{
  "n_head": 3,
  "d_mlp": 384,
  "activation": "squared_relu",
  "norm": "rmsnorm",
  "qk_norm": true,
  "attn_scale": 0.177,
  "parallel_block": false,
  "init": "orth",
  "lr_mult_o": 1.36,
  "warmup_steps": 0,
  "decay_shape": "linear",
  "batch_tokens": 16384,
  "doc_mask": true,
  "steps": 8851
}
Each number is 500 + 25 x the weight over its row's rms, rounded and kept within 0 to 999. Layers, rows and columns count from 0. Numbers have three digits each. The size before them is the row's rms in percent of the matrix's.

# layer 13 MLP down, 96x384, rms 0.0665, rows 0-95, columns 96-191
089:515512518491485477493529493505471502488490512493503466463512478522475563501514453504518529469507483507501516475538540516520466455483491493497469504540519409493481515497524507482493530494494509476511527510483545545520500468482555513526507509486501532490507466461463492472552490502489519488
101:452459461508551492579484514493470448513462511508476496487448486515486498528496504538478477504507465488496440511507512495501517507483509504526457503472520531504540522520509506532498469481562502504527481484504512471516524503506446530477544494489485511521467502533472538488519507507532445486
099:519480477495553472499474503486495516491498516517501538516489505474494543483478456499506514496474515514502525494500539466493517473516494475497467491528457499519510492467490493530532466477529487511447504507496466489512506492505468443507502489528535460518466448478494489444528466512501519504
097:491476489479473500519487477502492516533505481503494486483469447451509513487497528465470565522508497524482549511473444461479482510499512492477544480457458530525541508565489485495515534500498522503480489511529503501507504558511526498471516501526485494522496510458500507499471532504547492505
112:492494477500505482443456533536480504512486498504501500465509522551527513504468513505524503495509463516499493497478512520480495528526483526497484522472493501533532477482506539487531492506496442522471480514495533512484548517507514495474516499539464492501470495516487497530525502489486502456
102:475456538517542529509523473436459467489499498488497473504441491499505531486501514518438500461524507493495459531485454532531437477487534487523489448498485503530516477532476496463462495535489533485503471484491487480480444490512514512514486486481492511489501499520504492499499476496501473462
092:520513476498509511520477466521513509511517517519485511523517548479503544501519470521520510512504512496515512489534521491521483508480514503495532472512510506521494487521521504520563467469473461493468499507502524549493518500531492444528537529519542500468516503512566485521512492509504575526
100:487487526504487486483519498500523491485473477526479516497482473559516495496493508492520498530515535525507494541467492509501501460478542534485462521497488472498520473490568524504441507466549473525496482499509557544492498514547495477516510497517500487545565511498524495465505497510449481505
093:474461521524495483499500514528517549523525496477504534489519495524513513503517506475453494459484473513512501544507508485476519511505536550496536489527490536484487492505472506544482554535470474483487499517474491471549561536539510487525509552517520478500482512508493509505500542548496560490
102:470510540492471523520537505484516499450488452510494495525511511509471457520492452560542485502465489480481517488518486496516485535495503476486484501499465468500476498473527467513532479439471499461498516499525506503469504472473469477504454543470491500483509489513504489474496495484519489499
095:470459493516481522528504510452481556510539507489481507498475465538476539493483465516509500462487484523489476522489514495470498494518513502560502487491493501512520467468455514504511493528518507493512496507532466491551512515508476505525515498499514503499497510546486522443534553525470520507
094:499497453481502501497459513518495508511511511486481470536447490504496467519525480497476496493479454474534497530569488507500512473503480514515474494522509516554544467494524526472489471490552514514556486510481478501474499454519488539487494499546461506513486520429472495485525512526521495422
097:468489528492519471508547513505468524465511530478530513465527524480513475503526512442555514506526433443543493507477522500531464478498455459514480504500508485465499502530497487508516531521545523548436509497495522476517490490463489493510518546495474486486485502549488511482499519490510489553
097:476479510512495529505497473513495519454485501492470495542498506478495522544490495489536523503478508498512511481502567432470557483518530490526536520502497508518493531536538521506492485499515519477546477522504525550504477507463454518522512505511534502530495525436499526497500500519523554511
099:498470491479480518468521525507485520488495444494504482468527515500470553457537481524446507467510521523482523524475496524447441502449522530456519524516483461481495517463482507476460457487478507514479520499550572522491523498503510541524521495453530508520486502528497519493521486515513465502
104:487487508501531485471512514453473532449477523471503482455537467515536477515494506473521493525482533468526517487513536493472463462502479533529506432479534546501500510508502502485536484490529469530531513481496509481458502513509503484492475486469495471514538509510478476483542498507489524469
106:517514468524493503451466482474536492546487476512462464463500503493475510500507506540462490448495433510495484488466517483487492486537552455514465514501494474492495506480458478495554482489513540513505515495530485487496507505491489567499509521517521499467457515469532516467517547518474462527
095:496481504529544466558520519543547534520495447458508535492517490494533503462515521475567502513510493523532485528495529502492499519487502491526509485519450486477479543513484494515520488454565505494536534522505521515510585471500501517493493432508522488469430533491495526518484546505506513497
099:511510517561452469477520511504526514445500517497471491466521472493516506522488563498504487506470529489459474500516481543463488501543496477450495451512504482533547489501494530535532476498535520526513502505512552499537476498496463460550526538475484486535449480484505492524466514494548507517
089:519471501465500472550500491521516505454492480521454519514513547484471500507474536494546499505491529478517494504474529480515501501506476532500497507466507488487472471489509494513501519497535527451491511500484529458535503538509523514509470466534516475492473462507501490506494505530511509527
125:500475468507528512486554503486503541505505486484510499537457486487504513536491488554490513474509507455473494470497509521506490509465511467498479527494468481528447486479535487518512509490469524482466493526494503467474516502498552517466488472485489485498502511542483487501460515521494504450
101:498480500476490490469483553517509517508501482494523483525513483498525454518501492506497411520485469512517540471481522463513511458522514495448507514498474496515494483496500494526467514495518537471480481480457467508472491467488427510522511513513517486522551508476441462485471493474461467487
099:515524499469515499465506560471537499529529463488490515494511490461486515501498493539498512510467543541526497497444447475508486493518489522483502498491505494495511496495574552490533487454531510528476558485515514491507495463517509503491502463493516496508513506493483495523517502527510508511
101:514507467482493514511477480495513510521485486528477483476505504501518455489502471508454447468495488524535475488489495500562469524507467532455519508510514555564506511472506469488518539504472499515511529537487537465522540503519510514474467463544503482495502571476522488498511519521529515467
090:477480476472513497536502476494513491526506538513490470474489508535528481477452472486524482493476483495513465461492455480536489528446475470493482514510493473485525508525482497505495463502504479516532416515461516499493490493471547536557501510527503541498472507463533509517498484486498455505
113:501464512505515468493513511518522509507505460493467501478503486483510505511502561502532500513499528530484550473492488485503516525476517523513505517508483494467527499542510473501552493498473534484458497524465513494430534516547481504483493460481524541460505520506504468507539472516543518470
095:504520521524502524465498499542493481526486487535523487524541491495550498466525518475528533527519502488503436513481492473511472500501488496491488496483550501518505538487526540497476480529514506520503443541508480532492524476492500469525488491466482502542485504456539507488504511502534516478
100:544517523478522497444440448452457515520546480504502562475426483501443500469510524524544487491450486504501473514475475522460475488502516483506492517469522492465484518460522497517503492463494492470519509514487477513477486480532506488462532494537501504478531519462450547501510477493458515485
106:484483472503551526493526525485512541472515536524494510521493497497507529482454503521464482477494492536535467497475535521505469527509469496523495467466501476485467494533482499508488511514525515478459486469503520488459470553493462473484476496507500554468541504506534503495522508528508456503
093:509503503480504514495567507517477503502505493509479513505496461494485495585486489517475527456490475497473541484492514529515533551504511472535475485478486459483491516485531516529468494544493507509499474474486478478483469470461470509464506514497523487511529512536539484512465504503505488473
080:506500482472526482508525522525535509497493467526454532476495496517473538493530458523507520503535486487501519449477462529445558500505526486514496518476499491477521504502524469524500513528498485506540472514526492536518489516501501469501496512495506501496517541514503530491495485520470501473
104:504485502520492486569514456515531525497506481519429506498543493535495507489504486496466488486503488472492510516535495492467495486497542501466542482492473462480525493515539514512529500498469512479522529513541508526485454472515491516522500507503499514535483515567494518511490491501505477492
098:487487524518539474507499546516514504476500494474502518458490485506498486487520528508516489484505479485535497450539476463481510487512558511479510494548491473497523486488544450524538477445471512513477488511474541481496505508490489566575529480497498484484501534517479472471523460522480497532
092:486500515522457512464447508508521474491478475519507487531505528454518527490529499538481522526446539493525489518536505499503453527454506514496488522499527552442494515490460502487507488491475462529474515530505515485466509439503481515481486482481491514472485471453503571547469472524496464486
107:509515505511522485485502490475475521491501526474494508510517533497475532510491496517520519472461503504477456499534509516492526511512442491450481445469539503461498544484491496507483478526469497481513493499431528425476465467479563497511481529499545479528525478486491511507493501511522515554
098:516504490513481485519514490510518474517508496461523504532480453495478506482470493502460499475472489491485478465532494452516507470513496464528501504498518483514549512505490514517508520532532486449506475503482546517461511518494508516489488518500527466531457479509476522464432464513524536400
113:538493523465488505526579532520463474539488513504499502481494502512522470493449470460488515503501451521483502488502471481487501524488499476495527496513519458522494469462496519482532527455522464527491512486522515493505488505543517500496476507507527448500533498503496457528531537516520499498
110:522486464445515538510496482532522487504512491470508503498466564504462461486496476512521510501455510459507537491539530486536504488512546472515486537494495524480473483500525511520491494469527452506535501478537500459504482492508487462515452506490527494544504502498508452504510494480502500525
093:513492481539463512486482466507557509510508548470521505508488486486493502527506487499496498495457476447504495511432454514501514513553479492463525483478542485505478461557484459492488463507474511508454484506484493506520491493476521495484500512482505527503474489526460492516477489507540539534
093:465517488545470498498497493481515486454524491497504501474514489477515521525475465483549495490546503479521509488471529484510541517469522518501509480508537462501490506513520484525462497453502509548521518496521476503470465456506471481496497499468493505474480461546537537474483472478540490439
101:481490457484495503549510558474470483471494505464515458466475446486464555406518497502468497499527492516488501507487514468481503505489473493574479489481513493484503522498508488474506502512487491520492547477481465515517508494452518492506534538462513544486497546475501501460524517502529528514
096:477549508527520491538459508519469506482508519454519499489494462493471523534504485475506528503511514487516512544508472452494552441511460494486518466498514533521535453484508507452490455482486504474474533491459479513511488475480507485530467462489485497555519458491500496476503523495519523521
096:494485493527510474508512508522504507532484514539509536471501508547452486488520542547514505529516465515494520509495522550513490501477489477540460513441478476473539471465505533509489494484507478522493495554493487502527456479503512541501468482519506508488489494529531491516516475487511498537
097:478513524485530472538532488483525448467495517511473523503499491539523538501507524486509514579532488494489522494532466512498483525533506476494481452513509517506463503516512513496506478535476505470510478456499537531560499486488495491548489492478498513475520560520505498502466431526474485503
099:491521502517447496511484510497483502498505485534489512524522489515450483484495482531490515529478531507531530499491479479521460522502519510519469495496486519527506521476464482501481522484503432468537498493521549526498480534491515458443483495480508482522486507475508495522505485497485472520
159:474508522467515469517489477504483497515432442480473481505499486515499492517472521477510466473467499516492503503508533491484537538497503499499492487476486521516507501488530508506536526523503514529515506479511484528504506539490475514497497503488510469492527491513516480518528494436529497484
109:471468471505464486486485476467501536501512501510505492534522480556489514497472465542502495489482516522515501523487466500561471481512471468461558490471495512505501499478512529480458524470473509490502458458522535496515492483481469499468494468523521516535497544504481545487499524505494538471
102:512456548526489485489505499471472488522509488500464510484450516521509478531481496509522486477504507485515546460498527501438495479541476455525498455455491508526492525485515526467514522489507513508520507472484506466469546492477553515490482538528518490472535531456494498510508483465493486503
103:488482510441470510479483486488569513523512522481469459496497473523532535518528493530489498482481488571569493487510513450523470482511501525485448505504527499493482528488520478468471523490492530523508510500504516492525467479496480514492447547476544477531563486493457449552515514477496504469
102:502515473538520450499519482511513519444508475451518489504526528495469489518524537518513469479472480535488480475492480455513494475522482508491520478472512492524523499477483458501482509517499456475488497502510512530497516518549491463534511508568465525486478520488505492503439512512499528497
100:481479486524460483537536512481497529500501496484488491506492466517500518468531492544522513497554488476477509519511501481524510484482471501533500470529479522490487522511488516509497517527495497573505548540483475487503488528479488521523505491475480522520483495519469479486497523501506486476
102:497504458526524484533524496519498528455517512496522419491477470549480506469467502496503497426449516491425463526502485481512496498550458479484485456494481462537497509485476495477490469501499502496475510482481539510510495471497492478537486544509499494477496500500525503526536494475461500504
096:499535499517504479500501532502537466439507513483499460544516502495516474504500523518493503493521444463512477526525505498506458542519492508463501496476505471522471480488464476444515456504495485507492411527475451514499508496510498488508500480529527450478492503522472477448469487537486506521
097:510497499518496493508486497494534512497490512539498482487488518502554453535499521500473534535507509481524484530504474489512507445488508558490507504516510507539525465520558528491520483477530529556536488464507541472497506534514492516489495522525438510556504518488481496488508490536475507480
101:516474476555486550475514495459480535504524516480453500511453509463538482457511524503474489523494474484497487522519469532471509508458489526519494478537499510473456456489481496541525457498540520480517533480498488555514526533497500514502501540539552506486485489521455488505495532484529507487
101:501509469506549494534484505450501502472482509495489506497480533443485543530493459517484531520487494458518492449565491509495471500472503464510527587480488460490500538551462515505535523504518516495522474558492518486515513463507521524542505489479502501522499493517503484524480513492524543503
103:489516484518534487535488466486552510472477483474517498488494487494486512458502479509479411474498502551497523496508499503519496444514514515485512468538512515524503521499506505524471475498546504539486541552430493480459516511537522497514474511484523476448480528534477506531533505474498501498
105:505437533527519455499517469502530498494458499515530535503510489516518538505470528507510526486496530472465519515476501499503482522500526503508548521499498492505470484470490487543518486463510475564477508528501515451503534493513505488497507491505518481483512517503539543507447485467531517497
103:541517493481502493492500484500480515508471495483534509513488498467507525523547520496487506503478457462506501511502523491543487561487490477546505528487469492501511476500510475426503514465493469541500496527538481500419472484535467500494465524522493496516525485483511490482519494521518559483
094:476525522527473498487527480479508548486467511488503475514506571485476496543521505487470499523547521511508490514527500481484501512506447497508519509547507533475511500513535507490493487472562501523489513457497500507490489518515547481507513517510501533526542504499504512534484473480482467538
097:530505504507484510501506467472495475474520493522497493471481513495477497521480487429536529497519504451478507436485519485522490481487481417502496509519505528485512518460533461525519458484529478499515535560494484492514470519491465531485502486487500524519491449523486501499570492501497507547
099:512482523487485509515515539481481509483503466451501542564462478460471502532492489477531500517518445508496504544487475410526477586521537472471513508512516516513455498476503477495501459526497500496503510500495489518518505549466489522487482489487495482528482487506558525482529542476531488520
105:485495530510497550492507483555504515515482457447536501493458551453481516509502520490506502506480487458525495519458495505482539496514496499486537500498482499536512470484495505464488494492487498499470439539455522501509447505462526511506501492467467451543520521524513518501468489496480487465
099:514493519519481488519513481484555523502537509504452464540513469496533462508522513480530506481473532498513515487523532533560525496466451469518495477506459500502483520521513499525511477502454485523477479510519504469475491463517522505507474518499495492528480530516531536475502541493496472508
100:492484490509513491464515518509539491536470483500523534490510493503499499475541470465499511485483490491461535466461537484555488511525493499514493509534503468511519549524505553522504501485497518487519510509519491519494479471518489512480533569524450494556529521553505536497503475526491483519
090:542520512479484492504553491517467526514462497446478485510502532467469497535494468509522558451524517483470518508565520487488493503508544461520483482506516506525528527514505548475524482505533522505565489539474515542540487536524485548482496451497508533507441487550497474486474511492510531495
090:507530525493499484513519471473496494525491506562519466530486485481465480508461498525508461447473509487480527502497481461507497498507494548485500511487512529523502469495494501426559490488484525503533502488521513507501505491485509544499502515519481456453503511516533505518538509480516492505
104:472500508462508495539536490525520469536504508475486523514494492481478500494471548513516466523484493511469492446527464516484490536489489487543504431487503494505512530570493563495481499489492474495509543478512485513506484459481540470495484522482577459503512503490511500514539473513448479502
092:527465528500486528456508524488457483516533503481500490495476469511487482478491535480469488505527521532483521464482494502505524516493520499520433469483490468484512495481503483459533476472514506505521461514488513518547484496526481485467518521504479508428486481532423508473469504519487437551
110:491506494466501503469524531489501526470490499499516506478512497449509521513525493518499494521500467490474511491498454457504495545488492481482495508481479506489443504523517504507524543471507516522505517468516556482518504546537492532517442483489517542489505460482516524512521482484502503497
100:462543495520457503485462515491524483474502486471468511504517480541482504512496520479493493487493497484528546532441469505478545457503517549527512505500502499507536528547466488527508470508504527485497510525456483511490484523498505494477512537531494512493467513526521503467614513475530492479
105:506483519500528533470467540540528514509490547462509490536486478538478462495528525510514460482503512535494499499527501489523504533518476500479450478445560518486458495522471482490522513473498447502488476512492530467487489507501531509477499523487504504498556494485505474498509509482524514498
091:465525518517502463521545546514486522466527514481506481516527506472525515469470567548549500501517544489507484472491503508505528511525523496521499517489508467481518501545482478493553526509462534454529511503530557530498432525513487510538466488498518513513482513501449503453459481495530507527
099:528490509473500508493500498528544507549485484541534530503513526492498471505507492495510487517477474509493536474545436497496489533462548563501509518512510507451542500518525492501587482468494465514477525523498545474495492534495519520456490544518535479500472486474462496477496481501473461508
095:504524493459499470509486482487476509519503520485485515458497483494423542517560528531495536485518505514499526474474502518515501496492494557522494541516496521527522524494481488509542517550467509507499487527497486467461511501456542455504501503503468462512553523436520484475463534524552525502
103:521496504515517492463502460446462479506499497512489519487548461507481525482531519489515458486482489525504498539489503515486472518494483479485497472463523478476497474534523498521526490511422517497477515523488515486507523498439476521515494522468539465504518476516479516486470495495450499470
095:495526513490502445527480456518535490448495525513488448509544444508492500488455520519464499479472487490532515487485514506517494514502501408519515531534471512484501491517484480537489521524501548501533508443520518572502493517478478499493476493534482491474501518430472523466530530519516516473
102:486474426505487510511493473476476483511497506479526483516483528528468498511449521536504464491534471518491499468515504472526502450521497516501520501481502483514505533515480504500483468489499536557451508514523522465478472495494522514512499523490500499507482515513519462483515498515478479491
101:494497488495574502481484490465476515497483530498534494473503538500533490500493499512515491507488471504510468509528526526506548524501528467476510504509476482527511543493462488493527537507537510474504504534515521521495449500516471501515467455478533529481480448516522511464519542534541472502
098:513506529483489526509506488481473494538488523477532482500468488487488529487495466543489453509491521506504551573471487502533449490480515549484499520479494493511464500493541481503537513471489523496519527530525500523486512486457541474475501521451466469541480521499465552518523526495531509457
096:472477483477471468547501479480469509498500501499487499452516495484498510516468503541508539498485458482529511516479501461511499525489440491515507526550555452490471531511498529478536473494481507508512451505493519481498542501528529527544495489490493514474513505543531506554546511524435509516
101:498523512543533508521514524475485481511514487521497506509460526503551506524510526502531527524506484524467504482497558491474518518498503492522500537514502510485507508525532483526514481487519489517488487521506518502489514579476486459502501474521529495492475504464516494505510498498501526534
098:471467502494479475511509471472514459496520498440518488452482487465507515464559462489473500487506505511530470463500541508503504532504485524511495515534476546475498479525522539478522512517521490434487497525453448481478458507522503563493507484520519515472471480532514510509501526502491491501
097:517487500503479509500501465485488521528497485529495484495505477524534463560490477501485474473481502464529505470507494484490481494495525499497496512496498519490515537512481508531533476489490534486475560498514466454494462542456480461485480530481526511519534512528506529513498460479582492533
102:502487504517511495494470507475526473503517501555509536467504520496474512520508505518500560493460481512509463510504489517508515483487534547516535496513526495505522530444534479519477566472552510513493543486520453454539508516519511506481444466519500531462480527496482520502552511494467545511
090:498486446488526539522483521497492472533501485513498505467518523488481519499528499482520531477539505515503461470503506495454483542517504491585464551503474508494455492528477472501477500462523499496519475468482471541467473481512490519460469514473502460548500518510502535472518488504506524492
089:498511507521476513478519492525476491516481514464498494495450529477505496518497529451476528480502513492501527518506490485487499585457515543524548480527452500536467492499484524528467524502535530495496520493472496481468527509506518496479482440512530484465486521487509447522498527498527495547
094:540520516494488500524482476501484473513506486489494491514492561516509499493535523498479521537489493522498464476501481522488503510511482475533495411511513507461508522499514457466478529498542524491482515476495467464440491539522487490480495457501515528492491502492495512494525500487486522501
100:483453486488524481494538517544500514469482518462453498466525551472469503499487527533503503521519482489505500480512518516509510525494503499497464520505489486487522498469537485499502492485483501524507502518451441517497514502493542526459558444509468487490484460514500523444531514509516501488
093:531502498471494526552487463497500521532501519493449479488512514478485486466530502560481512506524492511511530515494520534554472476479513489516511464515467526508532454483527508483490480470499491505494459531471492569509474486531513498475464451542503544493479546503499506473506529495491437491
097:482496524475515470467523437485513516514484489511524535525508551473484477489515520548523511469516533481505536520481510508500532493514494498565516487512495511557491495516520510507492532488515466543465532469533513519537455502485458495487491518522504497492486489512503489439504504487516463484
097:536496483479478540478491480450470536501500522479473524514479506454515467473478472510505515480505519518548528525507431493483485500540443508520469475528475494505537474485509492479519498529491516477493531514534506524509536476515499494472503499520467528512486538462483493500482506538515521439
096:479496502489506534519469496462452506518491530467487497525507543529536497496467523459507482532510497496524487466504505474504507535435480513521509493508503506498521546454521497496466524507515538491501529490524473485505506551532458486468502446489502521509509474532551507507505490514506501492
095:486519561530518518507509512506529493507507509477534497537515491462536498536471469478502470486482518507523504518496472506491519513445532503532463517520491492551510492534509525474505477517471481519523452513522490480487558490542483512450506497535510467483510492470532492527514457537512492496
106:489472474544470519483504509494459456542502484472522481508527505535528515516430521508503542514520513463525474510449466479496484495459523525474480496509523487482505475532485507495502526521506471549491522468495486500485465535518484531501501498486553520507460459487533504461476471465510468453
099:501496445478532540480462462477519482539514492480564522497505539484517463477511478512478496513521473473518510487514488463506481487507467462470519455465558510508480487528518490508464522518521499520489464521481471492537504475523507509489532493506489495537481428521471486494517508526504465480